python train.py --vocab_size=1024 --norm_place="out" --init_std_o=0.0114
Each number is 50 + 15 x the weight over the matrix's rms, rounded and kept within 0 to 99. Layers, rows and columns count from 0.

# down: layer 6 MLP down (transposed), 192x96, rms 0.169, rows 158-181, columns 0-95
# gate: layer 6 MLP gate, 192x96, rms 0.142, rows 159-182, columns 0-95
# up: layer 6 MLP up, 192x96, rms 0.15, rows 159-182, columns 0-95
down158:40 83 71 61 67 44 41 73 37 45 43 33 44 37 61 48 76 38 46 73 78 78 64 29 47 53 58 52 35 69 60 37 76 32 21 55 54 43 28 34 55 46 29 56 38 57 74 30 41 41 72 69 38 40 52 26 43 70 60 38 58 65 42 52 42 48 33 49 37 39 33 65 57 37 38 72 74 40 67 93 86 50 52 62 21 57 54 47 65 43 55 65 43 60 63 59
gate159:37 38 50 33 62 51 70 49 67 37 32 43 68 48 59 48 32 44 36 42 53 24 42 60 39 52 57 48 57 45 49 62 81 71 42 35 38 38 41 19 58 36 37 50 24 42 29 54 40 64 50 55 53 53 48 36 76 52 67 55 22 35 53 57 29 52 57 28 64 85 48 44 40 37 86 48 42 40 54 50 42 31 33 64 76 36 44 47 38 39 41 66 49 38 36 40
up159:55 51 49 65 55 47 40 37 31 86 77 58 30 51 67 59 51 76 69 68 47 62 47 44 38 71 59 40 40 48 70 59 44 27 36 40 50 45 82 47 36 28 66 45 37 36 57 25 46 45 79 46 52 39 38 47 69 59 31 70 63 48 68 34 33 65 44 70 33 26 54 70 38 69 63 56 42 47 27 38 52 50 44 34 55 30 71 81 52 42 20 56 44 48 74 53
down159:36 66 47 68 38 29 18 35 31 42 73 70 53 56 38 42 55 79 61 66 46 46 68 54 24 39 55 26 50 51 49 48 62 54 58 50 67 55 48 53 38 84 46 66 44 51 99 57 55 78 50 57 46 80 83 75 68 54 54 38 62 69 52 33 95 70 67 60 70 78 64 66 37 29 42 56 46 54 34 47 42 35 71 48 36 60 58 50 58 23 82 52 63 56 58 47
gate160:52 39 42 55 81 23 52 63 54 34 89 70 47 58 32 42 33 23 53 54 50 50 83 58 56 56 16 52 48 58 62 76 53 54 39 54 50 37 65 43 64 37 41 30 49 37 62 42 46 58 58 64 61 64 63 28 71 81 40 56 41 38 39 41 40 45 54 42 48 65 53 25 66 41 31 66 59 44 51 13 62 56 44 49 29 69 46 42 38 47 61 63 55 29 43 57
up160:64 53 46 60 26 58 51 33 51 48 31 64 05 47 48 33 70 54 63 36 58 50 35 29 39 81 63 59 69 65 21 83 66 47 49 34 59 46 46 50 39 74 46 42 51 29 30 48 32 50 69 61 49 44 55 56 63 69 36 58 28 43 39 66 35 54 73 38 41 32 31 59 35 45 52 52 36 55 50 59 47 68 53 57 43 43 45 36 42 46 39 25 50 64 21 60
down160:39 45 33 34 53 47 49 76 57 79 51 47 45 45 68 49 67 54 29 30 46 68 48 51 31 47 45 50 46 42 45 15 28 55 56 30 60 36 09 78 67 67 75 78 38 58 27 31 65 34 63 49 66 47 43 46 72 71 54 62 78 47 29 50 37 47 65 48 60 33 38 54 46 31 43 52 42 35 54 31 46 52 55 63 47 43 37 83 32 59 64 49 43 60 60 49
gate161:34 40 59 38 22 55 34 45 40 48 46 31 81 61 32 66 37 48 23 45 10 48 68 63 60 70 57 44 67 64 68 41 60 79 44 62 44 39 70 43 45 58 52 54 68 82 46 40 51 34 56 35 59 38 72 51 64 67 22 72 48 40 46 26 51 49 86 36 52 44 70 93 44 57 32 23 48 50 12 56 51 66 76 25 65 61 68 71 53 43 51 64 63 75 13 65
up161:51 76 44 46 50 39 34 44 60 29 55 31 78 43 45 65 32 54 36 42 16 39 50 43 58 45 55 68 45 49 27 35 64 45 31 39 65 56 53 29 60 48 37 59 66 73 69 37 63 50 55 47 50 45 81 53 79 42 36 49 44 26 52 26 70 42 78 57 43 54 50 63 67 41 28 25 56 37 38 58 64 55 49 04 60 51 66 65 85 79 40 51 85 42 33 63
down161:68 53 50 48 44 31 41 28 50 29 56 51 42 57 46 40 49 25 50 62 25 37 65 42 79 40 48 51 45 57 20 29 35 46 42 57 39 47 63 38 86 46 39 42 38 47 53 43 34 38 48 18 41 50 44 62 99 37 49 64 49 27 47 27 48 61 41 71 50 35 50 49 32 99 58 38 37 16 44 42 65 57 82 30 50 41 57 65 42 52 41 63 68 33 80 40
gate162:31 41 49 46 28 42 37 37 56 42 28 24 49 58 59 70 56 50 41 53 41 38 63 28 58 65 55 75 87 40 67 47 48 51 46 51 41 23 74 45 67 52 46 36 69 71 36 32 47 69 70 51 60 45 50 20 30 40 70 31 58 49 55 39 56 07 54 25 62 39 42 18 49 59 55 22 41 23 63 41 52 46 72 45 78 40 53 48 66 55 51 75 30 55 58 79
up162:78 47 48 45 55 53 38 89 43 35 64 46 56 60 44 62 37 45 56 60 48 53 58 37 76 44 30 42 39 40 71 39 66 59 59 49 11 40 48 41 82 63 66 46 43 38 38 46 62 71 66 66 63 45 44 24 25 42 57 35 46 50 42 45 44 58 41 62 60 61 64 33 64 70 65 66 41 62 38 56 72 48 46 57 47 42 48 08 68 02 36 53 50 38 37 84
down162:16 52 54 48 46 46 49 48 62 49 50 16 49 49 37 43 56 67 42 48 44 83 28 33 52 27 27 68 21 50 72 51 60 60 48 55 38 72 73 41 64 42 55 48 46 40 53 67 46 76 23 44 31 66 58 66 35 40 58 66 53 44 59 19 58 44 35 54 61 50 52 55 55 72 23 58 59 35 93 57 43 73 57 38 69 68 45 42 58 30 42 62 40 14 26 28
gate163:47 61 88 33 32 32 52 56 49 60 78 75 56 54 52 75 71 44 45 52 74 58 45 55 35 49 53 30 60 68 57 53 26 34 38 84 39 63 51 27 21 52 47 58 33 67 44 40 56 52 53 58 75 48 65 62 46 41 58 30 52 48 38 60 91 53 26 27 55 58 64 65 41 55 36 65 42 60 24 33 23 35 60 61 60 25 35 63 39 35 60 63 42 46 62 51
up163:41 44 47 71 44 58 10 51 44 45 41 58 51 47 21 31 50 27 26 50 33 41 50 42 39 39 62 53 55 48 40 66 84 50 55 39 82 40 33 73 58 58 12 60 54 54 67 56 77 29 34 18 71 49 64 65 36 61 52 53 50 15 37 62 24 41 80 83 18 49 49 51 56 48 56 58 34 39 39 73 58 40 44 32 50 71 39 63 72 55 91 45 50 38 64 71
down163:47 37 43 70 79 44 35 58 80 84 43 44 68 25 43 44 42 74 41 50 59 24 43 62 59 62 62 68 38 53 43 65 27 42 31 86 45 54 63 65 59 50 54 68 41 41 57 64 70 78 70 57 59 87 31 42 54 25 53 43 78 47 41 65 76 64 29 32 41 62 28 36 55 54 53 48 62 43 45 39 62 49 76 56 65 64 45 62 47 37 33 63 52 66 56 94
gate164:64 00 34 51 73 16 37 45 49 19 47 44 49 41 46 35 37 38 43 41 49 47 51 64 27 48 68 11 43 39 47 51 49 59 22 43 66 57 53 66 77 34 30 50 49 22 78 20 33 41 40 32 45 19 48 49 66 49 51 43 56 42 41 51 46 63 52 34 28 48 57 34 46 47 34 37 68 30 59 78 47 57 53 63 46 63 46 53 46 63 47 79 59 43 30 66
up164:76 52 46 49 53 44 60 26 24 57 55 59 43 32 52 76 49 51 51 56 50 44 47 71 61 69 50 53 42 66 42 39 69 35 65 55 56 35 27 61 38 54 52 32 60 41 30 31 33 63 61 56 61 26 42 30 45 60 65 83 44 20 51 43 54 63 55 58 40 56 73 37 62 31 68 53 82 49 65 62 56 44 41 29 64 51 30 46 42 58 48 67 34 66 38 70
down164:84 59 57 34 63 66 40 59 28 57 67 81 73 41 43 59 38 48 74 67 52 72 50 52 75 73 31 47 38 47 43 77 47 44 68 67 51 74 46 34 52 50 63 50 48 07 57 63 32 50 74 52 23 57 48 64 28 53 39 49 45 19 80 42 46 56 67 48 25 53 78 43 50 48 59 52 34 58 50 41 29 34 86 46 44 40 45 67 40 52 62 39 39 61 57 46
gate165:60 27 49 46 57 42 42 48 75 58 57 51 77 48 63 48 32 55 49 38 58 28 49 67 67 58 38 61 52 47 85 55 57 37 25 87 40 59 74 50 35 50 58 64 62 51 56 34 50 32 40 44 49 42 42 30 78 44 40 72 53 48 29 36 52 29 57 61 81 68 55 32 47 41 30 65 51 75 22 34 47 59 52 42 36 60 64 52 44 58 72 68 50 49 37 71
up165:37 67 54 37 75 32 42 69 40 52 40 40 62 70 35 52 54 45 54 41 54 58 50 45 76 31 64 39 56 57 64 23 37 67 55 59 44 82 42 48 76 71 35 55 58 44 60 40 44 64 76 53 65 76 66 39 58 53 43 62 42 52 48 44 52 44 46 77 29 49 71 50 53 79 47 53 34 44 30 55 44 48 59 54 48 52 50 46 78 29 63 59 66 52 48 44
down165:78 68 35 38 49 49 74 47 51 33 52 47 86 62 50 55 37 25 32 44 67 84 61 53 83 77 47 35 46 25 64 55 36 45 53 31 32 36 42 42 57 45 50 58 48 36 28 61 49 31 49 55 54 45 42 57 55 52 59 57 53 61 68 63 53 50 29 70 53 49 44 45 62 46 60 59 51 56 72 52 48 58 52 59 57 43 20 61 52 42 69 51 45 53 53 54
gate166:79 46 40 45 40 38 64 50 62 69 50 18 44 66 62 68 30 55 53 49 67 64 39 27 43 75 55 21 61 64 36 52 51 59 60 39 43 29 57 45 46 33 40 42 27 50 46 37 53 55 44 37 56 68 57 31 63 55 46 37 35 47 43 59 54 18 27 41 50 74 58 39 66 39 42 35 41 42 71 72 44 43 47 25 47 56 59 83 19 58 44 35 75 47 65 55
up166:42 46 66 76 33 49 44 71 61 53 69 53 64 48 64 80 51 30 40 54 46 58 43 71 47 40 46 46 48 71 60 50 42 83 47 63 44 44 44 38 32 64 37 41 74 57 61 39 74 63 40 56 25 57 60 67 70 45 44 27 51 29 61 77 32 63 66 49 58 79 61 55 35 40 41 59 29 48 49 25 77 64 69 28 41 34 61 31 68 32 46 71 64 46 71 55
down166:69 49 68 64 69 39 44 43 57 49 47 37 59 78 60 53 58 22 37 53 73 39 61 45 61 48 49 31 30 48 36 58 58 67 57 43 67 35 45 44 61 57 45 40 57 72 58 49 50 49 77 59 76 23 70 71 55 59 51 49 36 53 60 50 55 51 52 54 83 29 22 30 68 57 56 42 71 35 62 44 38 71 56 69 53 93 56 40 48 48 54 55 25 31 29 34
gate167:47 16 62 29 63 62 70 41 52 45 59 36 14 75 47 42 32 60 31 34 54 57 47 28 40 34 49 44 47 56 49 69 38 46 23 75 50 57 99 16 80 35 54 64 68 51 76 64 82 45 81 62 38 26 53 45 33 65 52 62 36 07 56 69 40 53 68 53 50 43 56 24 35 65 55 50 49 46 49 46 59 63 41 34 66 40 50 51 58 27 47 52 37 43 56 33
up167:45 45 78 39 40 45 36 64 78 51 47 45 55 56 43 39 30 33 34 40 34 45 47 56 58 24 23 84 70 28 65 51 51 54 16 73 62 53 57 33 80 33 50 58 50 42 57 28 81 51 50 44 34 45 70 39 34 36 43 44 30 32 55 88 56 72 76 40 23 49 54 58 29 65 57 58 63 53 76 53 47 52 36 18 60 24 50 79 36 32 46 35 57 37 49 34
down167:54 31 41 56 70 44 32 57 67 65 42 49 52 70 55 66 60 51 53 57 53 62 57 75 31 55 59 17 61 26 51 26 45 44 41 22 12 57 52 63 40 49 86 21 52 24 49 18 32 64 36 48 44 40 57 48 70 62 36 33 57 41 43 64 80 32 41 32 53 49 57 57 46 44 45 57 03 49 59 50 09 46 35 41 46 36 53 90 81 58 63 32 72 74 66 53
gate168:52 63 71 71 31 79 61 64 65 92 46 56 58 54 40 72 55 47 63 36 48 56 53 33 66 65 38 50 47 31 67 78 42 42 47 59 51 64 61 64 64 64 52 54 44 39 55 72 38 40 58 62 53 36 56 26 30 33 51 53 23 46 47 28 46 54 80 44 39 49 45 39 80 54 26 50 73 49 85 70 18 63 67 36 57 39 55 57 51 34 61 53 58 66 41 62
up168:56 56 27 37 76 44 29 47 32 37 61 43 33 53 41 38 34 53 31 65 48 53 33 64 26 47 58 29 44 70 39 27 49 69 41 48 48 40 50 18 38 43 34 48 73 49 67 40 63 40 63 28 67 60 39 70 58 58 52 60 71 45 51 53 22 40 43 69 46 74 70 67 59 41 59 51 44 47 45 55 68 52 10 55 42 66 57 50 64 81 39 62 42 61 45 56
down168:55 33 53 40 72 74 51 36 52 54 55 66 73 58 41 71 82 53 50 34 72 50 41 73 37 60 53 22 66 44 49 39 26 61 41 37 35 49 53 14 39 65 42 74 68 51 58 23 69 35 40 43 37 58 23 36 63 92 57 46 28 57 43 48 45 35 54 55 49 58 48 38 37 54 54 59 57 42 56 44 72 66 23 54 41 34 24 48 37 65 54 81 57 53 60 50
gate169:47 70 47 42 66 44 63 64 49 47 37 49 44 41 57 69 56 39 52 99 50 58 64 39 51 74 31 50 65 49 53 15 35 46 20 37 62 34 57 50 38 30 46 65 47 37 69 67 26 49 93 69 58 59 42 53 42 61 73 51 68 63 43 44 55 42 52 41 28 68 65 56 81 26 65 64 80 26 75 45 46 47 44 33 68 36 68 64 53 63 34 49 55 50 69 65
up169:65 30 48 33 38 68 54 37 85 54 61 60 74 72 52 43 51 36 58 53 50 41 34 48 45 56 62 45 44 41 56 55 46 39 23 44 54 82 63 66 27 72 57 41 41 67 30 63 51 51 46 32 84 56 72 49 73 64 55 59 54 78 72 36 47 58 49 48 27 61 51 58 61 26 17 60 41 57 99 71 44 23 56 46 44 42 54 58 32 28 32 47 49 60 42 72
down169:06 46 31 32 57 36 51 23 49 56 55 38 32 65 58 23 55 60 60 56 58 63 46 50 33 39 51 44 47 63 80 67 45 63 24 51 54 27 45 58 56 62 42 63 35 54 47 51 58 51 57 60 55 48 60 70 21 49 38 48 23 50 53 58 57 36 47 73 63 44 64 46 62 59 20 54 52 73 64 14 42 61 82 59 60 46 86 58 30 43 31 38 51 86 49 63
gate170:41 41 40 62 68 44 54 57 51 51 79 40 60 74 29 59 64 35 32 53 65 47 30 73 40 62 41 39 66 58 62 71 18 39 39 83 44 50 48 58 52 68 54 55 73 68 27 36 58 37 25 72 29 37 75 21 79 23 49 40 57 42 42 35 74 78 39 59 68 30 63 40 54 22 40 47 22 40 35 25 72 47 67 47 57 46 82 37 61 46 26 32 44 56 67 40
up170:49 47 40 91 45 57 72 68 27 24 32 49 56 41 83 22 64 50 70 49 65 47 65 32 51 41 77 58 49 55 37 52 66 54 63 24 21 46 54 42 65 67 44 55 24 52 66 41 40 49 20 46 50 39 63 61 79 61 46 40 37 39 48 85 46 66 81 87 55 83 49 55 52 43 61 75 84 69 55 60 50 41 57 85 38 27 55 63 29 34 38 52 65 59 29 32
down170:57 16 79 58 00 66 49 54 43 68 39 48 46 33 57 31 33 63 60 73 27 60 38 50 51 23 85 30 84 69 63 31 51 55 33 42 42 42 52 45 49 32 56 46 64 18 69 50 61 65 42 77 60 44 44 68 64 37 52 52 65 42 50 67 58 47 76 62 45 69 57 59 34 93 53 73 70 57 41 66 38 49 41 46 48 39 59 50 45 89 54 78 70 42 40 53
gate171:34 61 55 53 41 69 67 74 42 43 60 41 52 68 51 42 58 68 46 19 41 39 71 70 33 47 29 30 53 49 63 31 39 69 33 46 39 54 52 76 40 61 16 60 65 58 41 68 63 43 58 48 52 49 56 56 38 63 46 35 86 61 34 33 61 63 69 50 49 33 57 45 34 40 65 33 44 15 57 45 49 29 94 65 48 64 27 36 42 55 50 42 36 49 27 46
up171:50 41 35 50 64 60 36 31 43 49 43 67 49 45 45 40 59 54 59 72 48 53 46 53 59 29 67 52 56 60 58 44 72 23 41 55 64 39 47 29 69 67 30 36 44 14 60 45 18 54 32 71 16 47 46 36 53 60 71 39 64 52 53 68 31 61 55 37 38 76 48 68 87 70 49 55 71 49 68 37 38 51 45 36 26 40 46 67 41 31 51 57 63 33 51 54
down171:40 76 62 67 73 57 57 18 53 73 56 45 55 38 57 41 47 55 64 67 41 13 54 64 51 50 57 78 70 34 47 39 75 25 42 44 52 56 54 51 56 56 62 36 45 67 67 49 52 22 49 48 41 40 56 38 72 54 47 26 59 34 84 54 62 30 51 38 52 64 21 50 45 73 41 32 74 24 61 77 38 37 33 61 30 65 69 30 53 44 59 69 27 57 51 56
gate172:17 53 60 68 52 99 59 24 29 69 13 84 60 56 38 60 63 40 32 41 28 33 57 42 46 56 48 63 66 43 36 68 43 55 17 52 58 52 71 33 60 60 29 54 47 37 59 67 39 47 39 31 71 46 55 45 43 44 53 30 36 87 63 57 51 81 53 40 11 39 74 58 53 23 57 43 28 21 49 62 54 59 55 56 47 75 47 41 36 44 48 34 52 52 46 44
up172:58 43 38 76 49 65 41 54 74 54 32 51 61 50 32 75 63 50 74 34 31 57 25 44 51 70 52 48 66 19 32 50 49 51 30 52 58 43 52 05 49 29 51 35 51 50 66 55 68 65 19 47 93 70 44 14 73 62 62 58 48 97 25 54 34 80 63 42 61 49 65 82 22 26 46 50 26 04 65 39 63 56 50 58 56 71 49 55 65 63 67 54 34 57 34 77
down172:64 62 45 67 64 59 68 74 62 50 51 78 58 39 18 52 63 37 49 50 35 54 66 40 79 58 67 70 79 55 75 42 63 48 37 22 50 64 29 35 44 58 37 28 50 64 54 67 38 35 42 30 82 40 37 49 49 72 51 75 55 86 58 68 30 73 35 66 51 52 60 62 65 33 13 70 39 52 50 61 56 14 77 33 62 59 43 72 67 50 41 55 26 35 47 46
gate173:51 55 45 49 42 30 57 47 31 49 54 26 71 66 40 40 38 40 49 52 38 64 55 59 64 71 65 63 77 70 42 59 60 51 40 30 51 86 59 34 75 23 48 48 45 24 80 33 56 51 49 35 60 30 49 47 14 64 40 24 47 72 57 50 79 44 26 30 49 45 37 59 45 51 64 50 47 53 60 60 33 56 41 45 44 55 35 36 38 77 48 70 19 56 45 41
up173:52 55 49 32 51 74 49 73 39 33 54 61 60 60 46 65 71 75 62 73 69 45 23 86 43 44 31 06 44 58 52 48 38 56 27 34 38 67 43 68 55 91 52 43 59 33 50 42 72 70 47 37 32 33 63 55 59 64 21 60 24 59 46 45 30 50 25 43 56 38 35 53 71 66 54 82 46 55 38 47 35 55 55 37 70 37 54 72 48 34 38 40 31 76 40 57
down173:50 28 76 56 72 22 12 46 73 47 51 43 45 45 38 40 23 63 52 45 66 79 54 34 48 36 47 40 43 69 42 62 85 71 30 68 78 55 28 38 36 45 48 57 47 49 60 42 59 35 38 62 38 55 50 47 51 45 73 60 24 55 39 58 47 42 35 51 31 39 42 35 32 42 54 52 21 56 53 28 44 48 46 40 57 79 20 62 51 63 26 69 00 86 61 69
gate174:53 38 57 62 55 72 46 34 33 41 48 37 56 34 54 39 27 52 54 66 36 61 51 54 43 70 33 61 56 57 70 45 61 56 40 51 47 51 72 38 51 40 72 42 44 56 32 51 57 45 45 81 25 56 72 23 70 65 35 48 56 38 54 26 49 85 89 64 71 76 50 30 49 48 53 71 58 36 53 69 42 54 47 70 59 43 55 70 44 43 59 68 28 67 38 57
up174:41 43 52 76 64 28 44 38 34 52 44 58 97 51 39 17 47 50 24 54 29 51 49 60 40 49 70 49 41 45 50 59 49 37 35 57 62 68 70 41 45 43 41 59 51 42 54 63 54 48 47 57 62 60 35 19 48 48 79 49 37 46 76 41 37 50 68 43 38 56 62 45 20 54 56 61 86 53 39 48 77 46 44 55 47 54 74 58 60 38 82 72 25 27 40 47
down174:43 52 56 50 54 49 45 46 40 37 18 69 68 73 46 35 57 60 44 44 46 52 40 45 54 59 18 66 46 53 43 33 37 61 45 59 41 54 65 58 64 42 38 49 54 57 70 32 58 43 51 58 21 60 57 53 47 65 18 65 64 50 51 45 34 42 01 54 20 49 60 52 61 77 47 36 45 44 75 48 35 32 40 71 48 62 22 45 41 39 43 39 61 81 69 23
gate175:32 33 75 51 60 36 37 30 40 61 51 84 57 38 49 54 66 53 74 27 25 74 46 25 49 83 36 41 81 48 50 12 68 55 44 13 39 89 60 55 56 40 37 51 28 55 58 59 60 43 43 31 56 49 51 55 53 58 77 56 59 81 37 58 66 38 64 47 57 41 49 45 54 43 39 37 50 26 46 17 53 23 67 37 38 32 58 43 39 28 66 24 76 81 57 37
up175:56 47 71 25 38 68 39 50 40 73 46 75 38 42 46 60 49 73 46 41 44 79 39 50 43 58 61 81 82 38 47 46 71 04 52 46 45 64 65 66 37 53 69 45 54 61 43 56 57 43 46 22 70 53 46 88 60 60 58 56 46 66 33 43 22 34 66 32 65 43 50 28 49 55 54 62 37 76 36 45 40 27 39 41 24 64 45 46 59 43 53 65 55 38 78 43
down175:66 60 61 54 62 40 59 48 58 53 40 68 46 19 44 32 42 36 68 44 28 27 41 60 49 68 65 56 27 51 26 14 28 63 56 47 42 59 40 52 59 46 51 46 42 57 35 53 36 64 36 36 48 62 29 68 54 37 89 42 65 30 65 46 54 36 30 34 43 64 50 93 59 59 46 57 35 43 60 50 57 78 53 38 43 58 41 74 75 36 58 58 43 32 61 60
gate176:52 40 60 41 73 49 49 46 65 61 56 49 46 56 50 45 44 68 66 46 14 48 53 82 48 72 56 26 38 35 17 40 65 20 32 74 71 64 52 70 74 78 28 44 46 65 29 60 30 29 51 50 51 41 55 61 43 57 47 09 76 29 55 44 71 64 28 33 47 56 23 59 39 35 56 52 47 46 40 49 43 57 46 39 44 24 31 55 65 48 61 69 59 40 54 68
up176:41 57 47 43 38 51 49 30 46 68 45 75 69 51 75 28 51 53 51 59 57 60 77 67 43 44 21 62 50 49 21 47 35 43 44 30 33 46 51 56 48 56 69 37 45 90 50 55 67 63 38 53 44 54 71 25 40 53 51 63 46 40 53 75 32 39 45 47 52 81 43 47 52 46 51 59 15 36 41 72 62 77 40 55 27 82 53 83 94 39 72 54 53 34 35 65
down176:48 28 77 66 40 61 50 57 58 60 32 45 44 61 55 42 51 58 32 45 66 57 65 40 49 46 48 54 87 54 84 30 53 53 42 65 58 40 60 61 58 49 69 27 76 65 35 43 36 51 43 45 21 59 35 65 38 83 52 36 54 58 47 60 38 67 61 52 33 47 73 56 31 99 64 58 48 77 24 27 64 61 41 79 61 77 46 62 51 71 29 37 38 66 72 37
gate177:28 38 56 59 76 53 43 72 68 61 69 31 32 66 64 44 57 34 42 71 60 72 45 26 69 35 47 40 47 73 38 27 52 40 45 61 52 63 66 53 69 50 55 38 55 51 45 31 27 60 58 39 51 44 57 21 31 65 59 55 56 60 28 51 58 66 45 76 37 15 72 61 60 17 53 53 33 64 52 65 63 74 59 26 58 19 62 53 52 36 57 29 45 47 34 27
up177:88 41 50 32 52 26 34 29 22 51 50 12 57 57 41 52 56 51 56 55 50 52 61 48 55 64 42 51 30 54 37 55 57 62 23 40 61 25 36 18 57 57 55 33 61 58 49 64 23 53 55 67 80 59 50 59 63 52 44 43 37 34 66 46 53 45 50 49 70 57 48 63 32 66 63 53 73 52 21 43 60 47 45 53 84 56 45 30 72 62 55 62 74 64 51 67
down177:51 78 52 60 35 58 39 37 53 43 33 65 57 31 72 57 48 61 52 15 27 34 60 84 25 71 20 31 57 47 65 40 55 49 50 61 71 42 29 38 36 17 31 78 58 41 45 46 54 35 46 35 40 31 39 59 45 46 24 49 43 38 33 77 47 27 56 25 42 58 39 42 32 61 39 76 57 71 46 52 40 48 40 52 57 60 44 52 53 68 38 35 62 45 28 33
gate178:46 48 54 52 48 46 37 36 36 52 77 61 45 49 84 61 44 41 28 55 47 64 52 45 13 49 51 36 57 37 52 52 56 48 44 56 54 62 72 53 73 46 56 64 39 48 47 53 54 75 75 34 72 36 50 79 23 77 38 38 29 43 57 55 47 68 60 35 14 67 39 83 17 57 68 80 57 43 62 32 39 57 46 63 56 39 35 60 31 46 34 58 58 53 19 46
up178:77 78 50 46 64 34 43 57 42 31 64 09 67 49 66 30 75 61 57 43 47 45 42 25 57 54 51 54 39 43 55 66 23 64 26 75 64 38 48 29 52 32 64 63 37 74 45 63 65 59 66 49 39 49 54 28 50 58 29 57 36 60 45 65 41 42 35 37 59 17 42 99 57 51 11 43 54 45 35 70 72 18 58 54 43 45 34 56 36 57 39 44 35 55 54 56
down178:36 80 46 54 64 69 69 39 64 40 61 59 34 53 40 59 64 63 28 70 46 64 43 50 44 56 40 81 47 62 67 67 54 38 78 33 23 45 68 23 62 54 71 53 39 46 31 35 75 58 76 35 58 59 64 45 70 59 37 48 47 59 16 72 46 51 79 31 68 56 66 52 53 46 23 00 51 41 73 46 59 28 36 31 55 62 59 40 41 28 58 43 65 39 47 33
gate179:23 58 28 26 51 46 61 58 33 36 67 60 38 50 25 53 30 44 41 50 78 33 57 55 61 35 47 23 75 56 56 56 43 45 49 90 58 45 39 74 60 44 36 57 29 61 64 41 62 54 52 51 65 53 25 50 52 35 44 75 41 25 53 48 49 53 43 68 52 34 59 74 55 22 25 70 46 29 27 74 31 51 46 27 34 54 49 57 70 78 66 66 48 63 37 45
up179:43 59 56 60 71 21 34 54 60 68 43 50 51 68 34 32 66 44 54 63 90 51 47 56 49 72 55 67 80 40 36 66 00 38 58 67 60 54 72 32 87 65 50 21 54 62 72 44 68 62 36 48 33 79 52 45 46 22 51 70 56 20 52 45 50 60 32 52 52 32 67 34 42 24 24 59 56 62 51 48 67 68 46 39 62 34 64 74 44 39 28 40 60 69 52 46
down179:53 51 22 43 73 58 70 53 49 31 44 49 57 60 58 77 29 62 36 28 86 35 42 36 55 41 52 49 58 39 39 23 54 45 40 67 32 47 81 37 63 54 52 46 45 19 62 30 45 73 81 50 64 45 35 41 59 26 93 77 54 50 56 28 63 64 41 41 43 25 62 50 54 40 66 30 32 18 35 73 42 66 11 53 27 46 34 49 30 44 46 47 32 61 49 69
gate180:53 54 23 76 44 37 32 69 52 56 35 48 36 77 57 28 82 16 41 60 79 42 11 71 33 58 61 75 74 60 35 60 55 49 32 72 54 45 31 63 68 69 49 66 21 57 57 63 53 51 59 42 40 53 48 68 26 62 53 20 51 49 67 42 46 43 47 52 25 38 44 59 57 88 52 68 49 58 65 69 69 49 42 53 51 75 54 49 52 50 44 39 57 61 41 59
up180:50 50 18 80 47 39 54 56 46 32 67 47 72 42 79 35 39 64 45 39 82 43 56 46 37 36 36 68 45 48 63 65 62 20 66 41 80 49 38 47 58 77 56 54 01 69 39 38 44 55 54 60 24 24 40 50 52 59 44 82 53 48 47 46 63 53 54 47 40 61 59 29 56 73 68 58 65 71 28 63 58 63 35 34 65 65 35 52 66 43 51 44 39 63 18 53
down180:54 77 56 57 60 56 49 48 45 37 40 49 70 51 91 06 57 29 62 57 64 72 54 58 34 31 58 52 67 38 37 62 82 34 63 55 44 43 51 29 31 66 57 56 57 37 42 56 49 46 33 66 52 30 88 51 60 53 77 47 35 35 99 61 43 52 32 51 56 46 50 74 70 27 50 60 42 38 51 56 86 79 38 56 56 42 67 48 64 28 52 47 48 64 41 58
gate181:36 53 30 40 40 77 64 39 41 69 59 42 44 57 69 40 74 39 36 38 31 99 72 43 63 36 59 50 55 38 43 50 31 48 74 58 57 47 58 57 46 56 58 72 60 34 54 50 23 40 56 87 53 69 52 56 63 40 61 59 60 49 31 37 47 56 66 64 51 33 77 35 47 45 68 75 48 55 59 53 56 92 48 60 32 69 29 52 41 57 31 69 54 48 54 09
up181:70 47 45 50 33 58 73 57 55 91 42 87 99 59 33 65 49 35 46 69 72 52 77 37 59 49 69 43 55 31 37 36 66 40 65 57 40 42 43 37 79 47 71 44 56 58 56 34 17 50 41 38 47 61 43 63 38 35 56 39 54 44 61 56 56 54 35 62 40 47 57 37 69 51 21 72 46 69 44 70 38 40 46 70 28 22 54 34 33 65 37 63 43 62 67 52
down181:19 51 40 49 63 50 53 47 53 44 23 81 71 30 38 45 59 53 77 55 34 50 58 52 54 39 21 74 34 53 43 99 50 46 65 57 46 80 47 35 36 45 36 56 78 45 59 93 71 31 60 59 68 41 51 17 50 42 53 41 48 51 59 52 50 53 55 40 81 35 55 42 54 30 77 40 27 18 47 54 69 56 47 59 50 41 44 52 54 61 42 46 83 52 39 58
gate182:50 54 57 56 45 39 65 46 60 37 57 49 54 60 43 30 27 69 83 36 51 49 47 39 17 56 59 63 73 39 21 77 39 42 12 48 63 63 25 62 63 61 57 58 49 23 95 72 16 41 67 53 40 78 39 62 57 55 35 35 82 63 26 35 75 68 38 46 63 41 54 46 65 33 25 70 55 45 48 46 36 57 53 45 28 60 45 34 54 45 51 51 41 39 53 51
up182:60 33 70 62 47 50 47 50 40 05 48 70 60 75 79 76 49 57 66 58 53 53 30 51 71 14 71 24 50 38 49 52 47 55 61 36 71 59 56 43 38 50 58 49 46 57 51 56 50 82 73 47 45 20 41 47 10 55 73 43 83 37 20 65 23 38 77 51 70 45 45 19 49 90 71 25 51 54 34 41 50 48 40 47 66 55 58 54 52 57 55 58 31 72 15 58